Part of a small language model's weights.
Training: a variant of Adam for these matrices, 230M tokens.
Each number is 128 + 32 x the weight over the matrix's rms, rounded and kept within 0 to 255. Layers, rows and columns count from 0.

# layer 3 MLP up, 640x160, rms 0.0784, rows 571-639, columns 0-79
[[ 87 127 159 136 124 154 142 166 101 111 137 103 139 124 159  79 102 133 123 140 104 133 181 136  98 127 144 125  67 122 137 132 215 100 125 111 178  94 160 107 115 159 137 211 110 107  86 125 116 155  94 156 148 167 143 171 165 133 132 127 135  42 101  86 147 129  99 123 137 123 165 142 127 115 164  86 157 118  68 157]
 [115 149 161 123 180 110  70 169 106 108  80 126  92 153  41 110 205  54 139 125 126  80 116  80 169 113 155 182 137 130  31  90 103 128 201 145 160  39 111  77 188  90 151 102 150 110 122 177  91 166 221 138 120 171  55 129 166 164 137 164 117  56 162 107 158  90 167  51 154 185 108 175 178 156 154 197  93 152  76 119]
 [130 128 139 115 157 126 116 158  79 120 129  85 111 115 114 121 109 138 120 142 129 105 122 151 149 151 102 141 138 129 122 129 145 139 119 132 117 126 107 142 128 157 131 115 143 120 116 136  98 126 132 147 126 131 113  91 146 116 124 171  84 102 136 112 152 139 143 147 151 119 117  93 151 114 122 136 143  86 106 153]
 [120 107 148 139 102 136 123 114 144 115 116 113 117 156 125 131 135 117 160 148 126 119 130 133 108 127 124 147 150 126 126 140 125 130 123 128 121 156 156 112 117 148 124 150 138 108 126 117 144 113 144 165 126 170 137  72 160 133 123 136 130 108 114 131 131 136  89 164 143 124 126 134 128 118  80 118 135 129 137 131]
 [129 119 129 133 103 167  98 170  96 195  62 104 173 100 101 135 171 113  92 136 126 127 165 132 136 113  90 109 193 135 141 129  85 152  96 155 168 117 119  88 178 180 110 208  78 128  94 149  94 148 160 164 120 194  41  94 139 118  66 181 145 144 104 205 107 129 189 124 171 106 106 175 186 118 137  76 105 128 109 100]
 [117 117 133 122 145 142 132 170  97 124 155  86 105 147 132 119 148 125 122 149 114 105 117 126 135 136  95 145 121 121 113 116 131 162 157 116 145 138  96 134 134 129 122 146 126 140  97 142  82 117 165 106 132 158 112 122 136  99 136 139  74  96 106 128 124 132 107 146 166 115 134 119 136 102  96 144 144 106 102 156]
 [ 91 132 126 119 162 148 121 106 104  98 147  85  85 180 156 109 119 132 116 138 102 116 173 124 147 123  88 162 111 113 112 149 204 146 164  90 130 124 123 123 130 134 180 162 126 119 100 186 131 153 143 160 182 109 118 122 122  91 137 158  96 149 179 119 152 117 134 130 116 120 118  98 148 120 120 163 145  98  98 192]
 [ 88 120 203 114 121 110 168 168 106 143 121 133 169 129 132 114  82 125 179  96 159 132 131 176 133 164 121 101 150  67 108 142 127 114 165 118 120 125 112  55 144 159 101 114 142 105 102 158  99 145 152 116 151 147 158 118 109 150  87 133 140 108 114 133 121  96 197 151 129 114 110 148 115  95 104  96 206 125  86 144]
 [167 138 131 110 148 140 150  82  83 141 143 101 156 157 124  65  90  55 197 153  93 147 115 182 123  82  94 163 116 172 112 127 165 151 131  93  88 112 123 122 141 122 145 100 117 151  26 140 132 103 153 143 168  99 129 107 148 124 104 146  91 143 184 190 144 133 135  89 121 148 150 150 117 168 100 104 133 121 159 154]
 [ 46 142 135 149 121 204  84 132 105 143 138 124 143 100 119 130 168 165 150 151  98 114 106 139 142  88  71 117 114 118 132  97 115 147 141 118  95 129  74 126 130 138 203 145  56 192 143 106 126 118 172 181 138 192  90 121  57  94 144 128 107 173 131 125 117 115 171 118 178 102  90 122 138 162 106 138 123 110 116 152]
 [141 150 108  40 132 130  96 134  16 137 136 119 101 157 133  96  83 111 137 147 120 116  99 131 121 135 118 148 108 119 115 166 149 172 124 129 100 115  78 104 144 135 161 184 134 128 105 152 152 147 106 124 173 140 122 116 114 111  85 143 117 126 154  89 147  99 137 178 116 112  86 136 134 131  83 112 124 114  97 157]
 [109 116 112 105  85 111 134 167  93 128 135  83 118 122  89 101  88  85 162 147 138 123 131  79 164  78 135 131 113 124 130 163 126 115 151  97 160 157 114 124 139 153 132 166 171 112 125 180 102  88 134 132 161 168  81  60 159  74 116 126  87 130 138 107 156 110 123 178 133 102 138 103 125  88 139 130  87 116 148 162]
 [ 71 124 175  89 128 108 114 165 109 137  57  93  87 148 100 123  98 126  80 164 113 119 122 155 136 196 111 197 101 117 120 123 158 149  77 110 135  98 103 128 140 160 169 177 132 127  78 147 162 130 196 222 149 149 158  67 183 143  89 142 116 143 180 103 142 124  80 155 109 132  65 128 121  89 106 138  77 130 103 163]
 [ 84 104 146  86 169  72 136 107 107 170 102  90  78 159 143 124  92 110 114 140 123 117 147  80 165  85  97 194 177 111 120 125 160 170 156 105 123 119  71 135 144 139 128 124 123 105 124 133 134 155 145 142 151 144 122 101 140 122 104 207  88  68 164  86 230 157 198 146 101 106 119 168 173  78 119 165 106 100  75 174]
 [131 139 150 140  98  64  95  75 105 106 192  42 191 149 133 100  86  98 158 121 143 132 120 128 133 115 143 109 154 121 145 100 103 102 132 145 136 136 121 107 148 138 126 167 114  76  64 148 111 106 156  80 145 184 156 119 141  88 160 204 157 129 123 128 146  93 132  79 172  48  97 113 176 103 135 131 135 112  64 112]
 [127 166 121  80 167 106 113  82 113 130  77 111 198 226 111 140 144  32  93 110 108 106 244 133 147 122  86 225 196  38 136 159 112 143 155 126 184  73 107  37 156 143 202 124  58 135 112 160 106 145 166  92 130 109 112  50  54 126 122 186 145 174 148 136 107 179 138 118  89  89  91 140 170 108 132 157 165 116  97 124]
 [113  98 160 110 178  83 128 106  98 133 153  91 100 203 114  89 132  84 164  87 173 157 177 112 178 134 144 196 127 107 129 124 110 159 143 162 109 118 131 118 230 159 140 157 137  47 131 118 146  23 142 164 109 163 162 111 171 119 101 140 203 161  87  99 146 151 138 169 114  91 166 131 174  87 157 130 173 149 133 134]
 [121 135 113 107 126 122 128 117 143 130 135 136 126 144 126 130 119 135 148 122 114 122 130 128 124 131 119 133 128 123 121 137 125 145 121 131 146 135 126 125 123 137 124 128 129 118 126 120 133 124 133 136 141 121 139 123 127 116 126 135 144 132 120 140 121 121 126 127 146 127 126 123 137 132 119 118 117 119 128 124]
 [ 80 144 117 111 136 158  82 110  86 102 151 103 154 129 160  82 118 151 131 191  72 152 131 133 100 137 126 141 152  79 107 141 151 124 151 129 114 134  84 125 139 164 154 202  97 118  69 131 113 124 139 163 151 110 111 131  90 105  87 186 106 137 122 107 188  93 140 119 137 119 116 128 154 107 108 107 116 108  87 187]
 [149  90 142 140 139 128 121 121  99 129 137  93  90 160 125 148 135  91 119 127 103 163 159 209 139 166 110 133 159 147 157 161 114 172 188  79 121 136 120 129 156 181 125 121 120  85 101 126 101 110 154 127 147 100 152 107 187  60 118 170 102 152 133 181 148 111 132 182 128 110 164 102 146  95 127 141 138  79 121 158]
 [ 29 139 144 121 139 118 134 133 100 121  52  97  76 125 152 125 101  72 167 126 131  96  97 166 148 108  79 207  78  59 145  69 179 122 194 153  84  95 101 107 134 160 197 150 122 118  88 142 154 154 178 141 138 142 147  79 126  98 128 142 122 102 123  97 121 111 160  80 126 153 155 166 146  99  53 127 167 130  44 172]
 [128 127 112 133 119 129 130 122 137 121 139 140 124 130 114 118 119 129 139 121 136 139 125 141 117 117 126 141 119 123 133 132 133 129 122 124 140 125 121 135 128 124 139 127 121 131 127 111 129 121 130 127 140 128 133 127 128 117 112 138 128 134 130 125 135 128 134 141 145 126 134 125 141 133 105 131 121 123 119 130]
 [ 99 109 144  86 163 115 124  61 107 124 116 129  82 195 142 116 107  98 131 133 120 129 175 138 152 112 131 123  85 117 108 156 198 151 127  91 135 113 104 139 154 122 141 136 110 116 104 161 125 128 150 185 167 115 101 153 137 100 108 154 147 109 166 134 160  92 118 152 128 144  97 132 139  63 130 129 137 125  66 163]
 [105  82 146 129 114 180 113 201 101 142 157 150 125 109 120  97 123 150 159 178 143 154 131 118 117 187  69  91  74 175 132 240 133 143 140 142 104 187  94 115 203 101 165  89 120 106 141 166  32  97 135 174 121 157  96 104 134 130 154 127  65 162  59 140 125 135 149 208 148  93 125 169  94 119 122  68 177 147 107 117]
 [105 120 137 120 126 146 115 151  54 119 114  93  88 117 123 104 114 109 117 200  42 161 105 128  76 115 143 128 127 128  93 125 162 135 144 118 141  90  96 113 142 182 138 202 123 141  78 150 161 127 158 188 168 129 146 115 146  71  57 140  85  78 136 152 147 116 132 110 129 136  95 147 174 116 114 126  97 122 106 152]
 [114 111  93 120 155  70  27  82 116  62  94  85 105 206 103 127 156  95  96 176 127  80 183 137 119 112 151 255  96  87 153 185 135 117 167 128 181  86 128 134 140 176 189 131 163 100  62 144  63 151 127 131 153  87 130  49 146  75 119 144 125 119 183  82 183 158 134  85 122 176 112 159 142  81 114 210  79 126  45 177]
 [ 68 154 121 123 147 105 157 211 109 133  64 111  52 202 131  76 181 148 182 126 134 189 151 167  95 119 117 143  47 127 126  97 104 115  84 137 156 107  82 126 158 125 107 179 127 122  97 104 116 104 127 173 141 137  91 101 147 158 141 119  64  93 138  87 150  91 101 140 134  93 121 145 124 110 135 134 111 141 121 126]
 [106 138  71  97 141 142 148 132  61 106 139  98 133 182 159  87 104 107 183 177  88 145 142 115 124 115 116 156 124 125 122 151 168 140 129 100 133 155  76 107 155 160 168 120 122 136 104 138  82 162 114 127 169 135 125 150 100 108  80 146 105 128 156  88 179 148 118 142 110 123 123 130 111 109 114 100  92  99 124 194]
 [123 123 130 115 132 151  95 141  62 140 150 126 135 154 133  86 139 124 148 168  85 147 150 131 124 131 120 138 123 122  90 141 169 141 132  89 141 151 100 129 172 151 157 164 121 126  90 136  77 120 164 148 146 109 113 130 103 120 100 169 120 146 123 151 174 162 105 124 102 104 126 107 162 117 106 121 122 104 113 179]
 [ 86 113 144 128 100 145 104 129  76 123 146 113  95 126 103  68 118 125 153 196 106 119 166 130 109 123 104 138 133 155  53 165 170 113 154  68 121 110  92 107 144 180 215 125 125 130  72 122  98 134 140 187 150 133 106  78 130  88  63 162  99 131 170 134 188 116 112 156 101 130 108  65 108 115 124 104 137  97  77 167]
 [108 108 136 112 175 151 121 159  97 134  75 135 130 120 139 117 146 149  54 118 114 124 187 158 124  66 145 114 106 125  73 178 165 150 110 100 157  72  62 128 127 128 173  91 106 138  94 128  66 108 190 155 139 149  33  40  97 116 177 125  36 110 147 139 160 161 177  96 117 183 100 110 165 110 143 131 134 111  71 115]
 [121 180 125 134  50 120 109 131  63  75 146  92 158 184 121 119 124 176 113 190  71 124 126 146  98 169 126 124  64 124 128 129 199 117 118  87 148 145  71 121 139 196 151 155 104 118  97 113 123 138 153 157 160 172  80 188  73 110  72 154 134 164 194  88 143 192 120 167 145  74  69 118 123 103 125 140  97  89 114 148]
 [112 117 107 145 113 210 118  85 117  45  89  81  81 119 143 121 114 116 157 177 146  78 132 182 147 164  59  95  67 107 130 131 126 116 176 164 117 154  97 118 150 187 198 136 150 110  56 168 167  99 108 123 153 145 115 145 104  32 110 108 127 169 108  84 150 128 144 167 159 149 122 171 115  81  92  85 123 117 104 130]
 [131 128 123  57  80 134 122 195  81 134 153 105 115 160 136 118 109 101 161 147 115  94 167 111 152 110  99 179 144 141  72 114 126 145 165 102 161 182 103 146 136 121 145 103 120 141  92 148  94 145 120 116 111 121 133 143 131 137 137 142 107 128 122  81 110 126  97 164 147  97 135  64 135  73  82 156 106 117  77 170]
 [ 91 120 140 110 152 162  91 134  70 114 106 129  96 144 126  80 134 131 145 152  80 121 109 153 134 129 115 158 134 100 127 169 155 136 153 102 109 145  83 123 151 148 182 204 124 122 125 134 126 133 168 120 160 140 133 130 116  66 121 165 104 103 145 115 142 125 129 101 128 130 129 132 128 124  99 130 131 137 103 186]
 [ 69 144 145 127 134 136 167 105 100 113 160 117 205 159 133  72 103 113 155 154 127 143 137 156  84 201 102 104  75 117 132 145 126  99 180 139 151  88  98  54 207 161 108 167 113 104 116 148  41  93 138 179 199 132 107 154 128 147 137 136 105 146 124  65 127 176  73  89 191  85 110 123 157  39 151 129 154 170 126 146]
 [ 85 102 144  79 217 124 146 139  83 181 117  92  65 163 100 109 162 154 121 116 133 130 133 134 156 135 143 164 167 138 118  97 133 149 134  85 147  57 124 141 148 133 127  97 120  82 122 124 182 166 150 170 150  87 115  76 137 114 111 200  68 111 184  99 165  98 131 132 138 136 102 119 167  94 136 154  98 111 133 147]
 [100  72 197 123  88 200 102 116  87 125 140  96  90 113 100  74 144 147 152 170  92 205 115  77 207 106 145 105  91 223 101  96 183 125 125 104 105 137 116 108 156 178 129 122 143 103 133 183 130  93 133 192 170 144 108 106 199 111  90 124 128 138 138 187 175 102 156 137 217 162 126 134 171 134 131 111  90 113 128 121]
 [148 131 144  94 165 181 114 101 108 132 165 122  57 128  96 144 141 139 134 118  93 121 138  89  98 138 130 149 119 162  88 169 163 146 126  60  84 158 134 164 130  91 138 148 158  98 118 153 119 163 146 149 143 165  98 170 150 154 116 123 107 144 146 169 166 142 104 129  95 207 146  78 137 149 110 136 120 174 146 160]
 [130 131 177  80 120 109 116 141 102 189 115 108 121 144  83 152 148  94  96 100 145 106 163 134 125  86 115 154 199  65 181 137  69 150 108 120 125  87  90  71 161 152 170 146 121 142 107 157 130 152 165 146 118 150  91   0 117 136 144 189  99 153 178 184  70 133 152 117 131  42  69 111 163 125 121 114 134  98  79 114]
 [123  94 132  82 116 138 112 148 112 144 155 130  97 117  80 109 166 119  91 145  70 152 161 108 179 125 150 160 132 177  53 112 169 162 115  54 127  78 109 126 132 124 151 115 148 107 140 150 157 129 147 146 130 105 114 101 115 138  80 122  71 146 149 158 129 107  86 136 154 133 101 110 157 141 109 129  85 135 143 114]
 [124 177 161 151  89 155  92 176 101 171 128 107 166 122  59 115 152  77 188 160 102 150 153  79  84 162 124 127  87  38  48 175 112 133 148 106 174 127 101  79 171 187 121 159  47 106 126 158 100 163 214 146 146 203 100 109 179 150 101 150 139  79 150 130 126 102 134 159 111 162 124  85 122  81 127 100  94 105  82 164]
 [ 79 104 128 128 134 150 117 145  89 138 110 121  94 133 128  59 150 109 147 162 116 145 140 100 117  94 129 145 151 107  76 146 146 142 129  76  80 156 117 141 150 151 160 171 137 123 120 129 113  68 158 156 139 105 138  82 127  96 107 157  92  94 140 141 209 116 150 141 125 147 144 135 128 134 143 139  70  97 145 150]
 [ 67 171 159 115 153 113 121 145  65 153 131  93  75 202 129 116 119 127 148 179 105 110  74 165 151 166 130 149 138 156 127 108 168 157 121 110  89 106  73 134 141 169 104 132 100 119 126 122 100 147 157 135 165 126 114 152 136 102  78 213  84  96 165 109 166 126 167 164 143 123 123 171 156  50 146 162 111  64  61 137]
 [134 171 108 118 101 165  60 147  78  44 148  88 126 147 137  80  97 117 115 252  91 129 128 112 121  90 140 132 130 122 152 159 152 118 124 150 167 169  92  97 145 184 182 107 142 134  93 169 105 102 111 165 134 131 118  58  98  79  79 148 141 121 136  96 144 147 105 134 161 121  84 136 165 116  25 135 117  87 143 145]
 [ 73 103 162 161  67 148 102 172  91 107 135  91 144 116 111 113 141 165 118 205 129 142 115 105 149 120 168 122  48 194 166 102 146 149 164 136 132  72 118 123 130 162 122 170 136 154 117 114 136  86 104 162 131 168  71 112 191  89 108 119 143  99 118 152 169 165 177 111 199 102 107 172 129  64 188 117  43 135 107 133]
 [ 96 126 106 117 103 116 123  95  85  19 161  77 123 213 147 113  65 123 111 179  95 117 105 184 112 112 166 126 114 132  93 143 182 144 108 139 151 136  52 127 134 147 136 163 138  95  52 147  87 122 116  92 138 145 165 115 108 114  50 153  52 115 168 119 152 113 126 131 145  80  57 183 128  57 101 146  87 141  91 131]
 [148  91  73  90 133  81 101 113 106  88  81 113 106 207  95 135 170 134  75 125 132 117 158 170 175  92 155 178 210 141 135 148 114 140 131  76 132 143 103 102 141 122 196 105 106 115  79 114 117 144 157 122  76  97 179  54 144 155 118 217 104 103  96 148 123 130 125 119  93  65  75 166 118 140 165 142 184 122  90 115]
 [114 115 132  73 142 148 109 161  89 148 184  89 146 180 102 119  77 147 124 150 130 132 143 176 106 171 116 112 173 130 111 122  91 128 140 138 141 108  61 128 147 103 130 138 151  90 122 144  60 135 168 204 166  78 102 130 136 166 110 146  78 136 110 138 164 104 119 118 165  67  57 121 223  67  93 132 135  46 109 119]
 [107 122 154 135 112 157 118  86 102  91 132  60 172 134 142 118  82 129 141 208  96 139 124 153 115 157  73 150 146 192 126 181 131 126 165 100 115 137  73 112 128 180 163 113 147 103  91 137 101 115 153 164 137  90 131 133  92  80 104 223 121 159 127  97 165 121 168 133 141 116  92 177 148  66 126 134 131  99 130 164]
 [116 128 132  98 137 160 136 112 134 182  99 106 153 107 124  88 150 132 169 143 132 139 133 131 129 110 127 127 196 171 112 121 160 138 115 101  98 130  97 129 120 151 172 112 127 118  90 155  96 130 213 168 105  76 190  84 137 104  57 167 124  90  99 175 146 139 121 110 128 143 125 144  89 153  76 122 154 126 101 101]
 [100 103 131 104 138 121  91 162  66 120 119 109 131 145 111 103 120 138 112 162  84 132 138 136 123 123 102 167 136 138  95 143 137 131 128 107 131 143 101 109 162 146 183 148 124 100 103 147 117 112 153 213 160  99 108  82 109 104 122 204  70 126 122 118 176 139 148 136 125 127 104 119 133 105  93 118 120 117  87 139]
 [116  98  90 149 135 189 103  83 132 105 121  95 103 120  90  96 108 101 123 255  91 143 150  93 118  85  68 133  77 225  68 170 146 146 175 157 180 143 144 115 122 157 116 125 127 168 110 153 162 143  53 184 183 163 106 148 165 157 111 150 136  99 144 149 178 129 128 130 117 146 136 167 130 113 140  52  91  85 131 159]
 [ 56 112 130 131  98 174 109 118 100 119 146 109 153 120  97 139 170 127 127 163  29 157 158 169  80 112 121 173 104  93 133 143 126 108 211 139 122 112  83 100 135 136 150  91  83 136 102 105 147 114 140 208 132 102 156 117 144 150 132 133 130 134 113 120 145 133 110 107 128 134 121 138 153  83 125 116 184 122 164 184]
 [136 138 120  87 113  98  88 133  93 168 140  98  80 187 117 116 104  97 112 128  51 114 128 136 136 104 136 167 153 115  81 113 171 141 153  90 102 157  87 137 138 100 136 138  70  96 128 141 125 163 114 160 146 119 135 171 139 107 145 150 129 100 180 109 185 134 179 138 126 115 132 100 123  89 105 140 128 105  65 166]
 [145  71 115 112 106 133 135 170  85 122 170  92 108 112  80 119 121 149  86 133 104 120 123 158 127 109 139 128 144 108 116 114 161 130 134 121 106 145 122 128 142 151 124 178 156 117  95 122 146 118 148 157 106 126 127  98 174 104 109 148 100 121 138 161 144 131 144 158 134  74 152 104 126 118 176 149 116  93 140 155]
 [126 123 143 107  97  75  89 138 113 123 143 134 124 138 114 109 124  83  79 156 117 111 139 105 104  79 142 141 211  88  92 144 117 138 142 113 167 153  75 107 149 136 138 123  95  88 102 132 125 127 101 130 150 120 134 118 136 146 104 189  56  86 140 167 129 132 151 179 146  72  66 127 130  99 121 151 126 124  81 134]
 [128 135 138 129 127 129 120 130 138 125 131 121 127 137 129 113 125 118 130 128 128 123 132 133 131 118 133 131 131 129 128 129 123 138 137 130 134 137 123 134 127 135 127 141 124 126 125 124 130 108 142 128 128 129 119 135 122 106 137 133 118 124 122 131 119 127 115 126 126 117 129 108 129 117 116 121 134 122 134 126]
 [ 92 108 117  96 163 172  78 171  96 109 136  92 102 124  98  82  92 105 147 159 123 153 159  94 119 100 117 151 157 160 111 164 144 149 124 109 148 133 121 120 129 139 157 125 163 120  94 156 128 125 174 185 144 114 130  65 133 138 101 142  81 107 126 146 160  99  95 159 114 122 130 145 177 138  92 130 125  67  91 146]
 [140 134 131 122 129 138 120 121 116  95 165  94 137 125 128 124 112 121 144 152  98 131 130 123 147 139 118 150 145 125 134 122 135 147 126 124 135 125 135 131 119 129 130 141 132  92 134 115 106 138 183 125 123 142 153 119 146 113 136 117 124 116 122 140 108 140 104 148 136 108 130  96 139 108 113 127  99 138 121 153]
 [111 118 128 115 143 178 115 172 104 134 127 116 111 138 147  68 109  87  89 107 107 106 123  91  99  33 140 136 101 124 132 140 128 179 135 129 157  63  91 113 170 116 173 121 134 131 113 123 162  65  83 123 157 149 113  57  90  82 161  82 103  95 204 123 180  98 208 168 158 103 119 128 167 163 108 156  86 130 121 112]
 [137 121 139 135 141 136 121 127 146 114 141 129 125 130 124 106 135 132 134 132 143 136 140 120 130 133 115 134 126 118 134 138 133 120 123 131 142 117 138 117 134 136 124 126 127 134 117 126 129 135 121 134 134 133 144 121 112 113 119 131 131 122 107 123 126 128 125 130 122 115 139 119 128 133 114 121 131 119 122 139]
 [ 77 122 169 114 109 129  74  86  80  99 174 143 117 132 137  87 109 116  86 181  88 125 127  73  20 189 151 123 116  71  76 211 114 115 156 148 173  60  78 124 170 123 126 160 115 130  85 109  67 165 134 208 134 144  62  92 158 138 140 140  98 154 147 166 167  79 157 135 151 123  82 150 215  69 155 109  76  94  91 143]
 [120 161  99  81 111 135 119 128 102 176  92 111  92 134  71 115  87 106 141 147 152 186 110 116 143 122 112 209 130 139 109 137 117 125 112 136 143 116 101 105 140 112 164 132 137 102 122 170 133 146 122 137 143  94 130 106 127 138 131 167 147 123 149 106 152 129  55 142  76 101 125 126 157 154 143  85  58 115 166 190]
 [122 148 112 108  96 151 109 161  81 149 145  87  92 146 117  72 105 119 132 151 138 110 129 114 146 108  84 144 140 125  92 152 128 172 155  75 129 170  71 145 147 129 129 132 134 129 117 135  57 151 127 135 154 139 117 125 141 105 153 160  41  76 131 103 154  90 104 179 152  89 107  64 112  98  70 162 120 104  95 160]
 [ 76 128 117 110 152 124 100 107  82 109 118 140 120 138 124  98 126 132 131 157 132 189 125 147 126 122 125 182 119 107 121 145  99 106 141 127 118 101 134 110 138 132 133 142 118 105 131 139 180 133 124 157 162 132 121 116 143 139 145 140 131 134 112  96 146 138 119 117 118 120 126 131 129 142 140 104 111  93 180 169]
 [ 82 116 118 121 120 141 113 113  93 173 158 126 101 197  71 117 163 151 125 136 132 129 146 182 131 142  96 102 147 145 142 202 117 131 211 109 112 133  81 123 158 157 158 125 133 122 117 153 124 146 162 203 145 100  92  75 138  99  88 168  72 115 161  95 129  80 115 189 177  97  61  99 144  96  87 139 125  37 126 170]
 [147 132  84 119 111 135  98 130 100 159 131 118 167 121 123 118 150 163 136 134 103 141 109 158  71 182 122 113 170 121 116 162  92 147 202  54  82 126  81 135 152 123 164 110  79 129 120 152  53 125 189 174 150  80  72  55 117  54 114 160 146 119 133 151 139 123 199 159 137 130  97  91  92 115 145 135 140  95 126 161]
 [103 128 167 127 125 112 123 130 103 101 138 106 117 144 100 106 118 108 148 147 130 120 135 155 150 129 107 110 114 135 117 130 142 137 148 102 108 122 131 142 129 143 139 129 142  75 120 166 114 102 145 130 172 131 101 114 164  93 131 163 103  77 144 106 133 109 114 161 140 121 104  78 114 120 119 141  72 109 147 171]]